python train.py --positions="rope" --optimizer="adamw" --lr=0.00272 --schedule="wsd" --decay_shape="sqrt" --batch_tokens=16384
Each number is 128 + 32 x the weight over its row's rms, rounded and kept within 0 to 255. Layers, rows and columns count from 0. The size above them is the row's rms in percent of the matrix's.

# layer 3 MLP up, 640x128, rms 0.161, rows 2-5, columns 0-127
size [109  91  88 114]
[[127 122 144  72 150  69 164 104 180 125 121  98 120 155 128  93 158 118 106  96 126 121 119 157 111 151 115 125 158  65 181 148 145 148  76 108  77  92 115 169 110 140 148 134 111 167  59 125 171 153 101 100 131 144 206 145 136 125 127 188 136 169 125 122  42 153 145  91 104 140 127 189 107  87 119 145 131 137  94 119 116 151 175 133 128 100 140 176 191 141 133 132  32 135 120 116 140 183 125  95 120  75 156 154 169 135 163  97  96 164 120 172 136 150 184 116 183 153 149  84  85  99 171 126 125 100 136 103]
 [109  95 106  83 149  98 187 121 147 146  58 163 135 105  96 137  74 145 137 112 162  64 114 137 146 154 106  49 114 156 110 153 128 161 126 125 141 107 109 120 138 152  80 137 112 117 125 134 130 109 153 191 124 165  22 105  97  63 125  85 133 126 115 151 202 116 162  85 113  73 111 141  74 130 102 169 157 164 174 125 128 188 123 129 142 140 118 123 120 114 131  91 128 128 147 184  94  79 159 164 155 131 155 106 124 124 127 158 123 142 133 190  85  74 151 172  98  78  82 143 128 105 149 184  83 106 140 118]
 [107 140 128 133  76 131  25 107  46 110 146  81 185  59 185 137 119 109 198 152  33 131 141 143 156 140 176 136 139 149 136 108 112 112 160 132 150 146 160 114 118 123 124 187 129 143 181 118 130 158 147 112 193 110 158  81  54 140 161 108  94  75 147 134  86 104 112 158 111 106  87 152 154 167 127 110 141 119 137 160 121  96 168 119 125 134 108 105 110 126 168 186 149 115 185 153 155 119  91 152 115 151 143 113 140 142 134 119  91 100 141 139 137 126 170 156 107  51  79 107 141 116 146 135  95 142 144 119]
 [146 135 145  94 103 109 128 123 148 134 117 171 178 139 123 129 141 139 201 118 125 135 172 154 150 170  98  80 123 182 151 124 119 106  96 144 127  96  89 169 151 130 123 144  91 196 110 114  39  93 181 108 114 153 112 124 144 144 126 128  83 105 117 153 153 110 102 103 123 159 137 160 113 100 102  97 123 101 107 110 142 132 216 113 118 145 165 154  84 148  99 149 125 167 122 122 130 171 171  71 109 108 163 229 201  91 140 142 136 144  94  81  75 177 100 160 128 210 111 153 124 155 133 148 110 149  96  71]]
# layer 3 MLP down (transposed), 640x128, rms 0.159, rows 2-5, columns 0-127
size [108  93  91 114]
[[156 171 134 127 116 110  89  93 132 179 119 192 174 113 125  80 134 134 154 108 189  92 175 134 149 127  63  95  87 176 118 136 163 114 138 144 113  51 112 107 116  67 151 174 154 104 136 137 101 117 119 140 157 194 136 195 101 107 182 130 116 148 114 126 159 117 147  83 111 159 159  73 192  99 193 138 128 176 147 132  77 157 101 125 116  80 130  70 137 133 161 183 123 118 132 150 175 123  96 153 145  76 163  96 152 160 144 118 184  75 122 152 137 152 116 108 129 115 112  91  71 132  88 131 115 156  96 110]
 [116 120 151  98 151 127 136 130 206 137 114 135 137 113 124 127 117 134 109  45 112 162  71  90  86 128  93 179 109 111 128 101  92 151 124 130 181 165 142 141 167  96 152  91 162 153 129 109 151 146 153 102 150 166  73 142 129  90 108 169  85 175 133 127 103 129 124 130 144 143 126  96 181 154  97 147  95 162 120 146 101  84 108 142 122 228 169 120  83 114 188 152  80 138 163 165 146 124 166  96 112 127 171 111 164 135  75 156 139 101 108  16 151 134 130 128 170 129 162 139 171  92 143  89 126  97  64 147]
 [143  93 107 139 118 112 157 120 108 106 210 130 136 154 121  80 104  86 150 220  99 119  93 106 160  94 116 119  92 145 125 104  81 124 130  86 126 111  92 105 128 110 120 137 121 138 121  88 134 124 109  66 128 208 129 136 170 126 187 147  92 135 134 125 120 174  92 197 142 165  85 136 106 161 108 215 114 147 110 118  84 127 165 128 138 216 112 143  81 121  98  95  77  59 154 109 126  96 113 179 107 125 117  90 112 165  99  79 137 116 183 127  96 146 101 129  83 192 159 129 147 142 139 117 162 135 118 154]
 [139 162 166 131 179 107 109 163 161 149 156 140 135 109 167 184 102 141 116  77 122 147 152 123  66  71 156 129  98 130 167 120 128 162 164 122 122 126 170 145 135 115 180 125  89 178 114  68 172 112 132 170  90 158 143 195 186 145 110  86 123  86 136 117 154  91 106 135 177 128  93  80 119 134  61 154 141  83 128 105 161 135 134 145  67 152 202 146  77 138 124 139  72 161 117 152  81 115  92 124 109 139 189 118  82  91 145 151 134 107 181  67  83 105 153 129 106 138 163 105  77 115  94 132 137 164 161 118]]
# layer 3 MLP gate, 640x128, rms 0.163, rows 3-5, columns 0-127
size [ 95  88 110]
[[133 138 113 102 143  80 108 117 130 171 107 100 117 131 135 149 130 118  69 109 108  89 143 104 113 106 152 118  90 110  85 155 125  47 129 130 146 109 121 114  93  56 154 130 107 102 111 155 145 152 168 134 169 141 189  68 104  59 118 184 209 169  75 114 115 148 112 101 118 134 150 130 163  57  98 123 167 114 107 111 161 119 145 144 130 154 130 124  96 181 148 143 101 191 183 201 172 127 146  43 146 124 187 167 114 134 120 152 129 121 118 133 125 121 111  82 123 198 132 112 144 128 183 101 135 142 145 180]
 [137 163 110 101 119 171 110 104 129 174 147 140 156 154 109 159  81 166  77  82  97 176 154  99  98 105 163  92 154 130 153 151  55 147 148 135 163  89 100 107 155 131 193  86  76 116  69 138 164  89 126 121 164 158 151 118 147 140 120 119 151 141 147 236 141 136 108 166 139  93 118 147 167 167 119 144 152  92  92  96 197 127 119  96 123 118 181 108 209  86 143 105 190  97 122 110  88  82 145 136 150 170 118  98 164 131 122  68 124 140 127 148 176 124 101 185 125 106 150 124 153 118 110 115 154  89 146 141]
 [140 177 153 125 169  91 126  75 151  93 122 152  89 130 154  84  85 136  91 117 130 138 134 152 149 153 123 117 189  74  76 127 191 112 173 139 147 165 149 150 166 120  98  99  95 143 111 162 162 116 130 142 155  75 189 138 117  83  92  90  90 122 103 128 155 141 108 170 107 167  83 128 103 137 122  84 139 141 127  78 137 142 112 145  76 130 144 125 108 123  50 152  74  96 133  69  88  90  63 103 119 181 164 171 166 105 149 114 116  96 155 155 161  86 148  94 171 119 198 116 195 128  90 124 125 139 176 143]]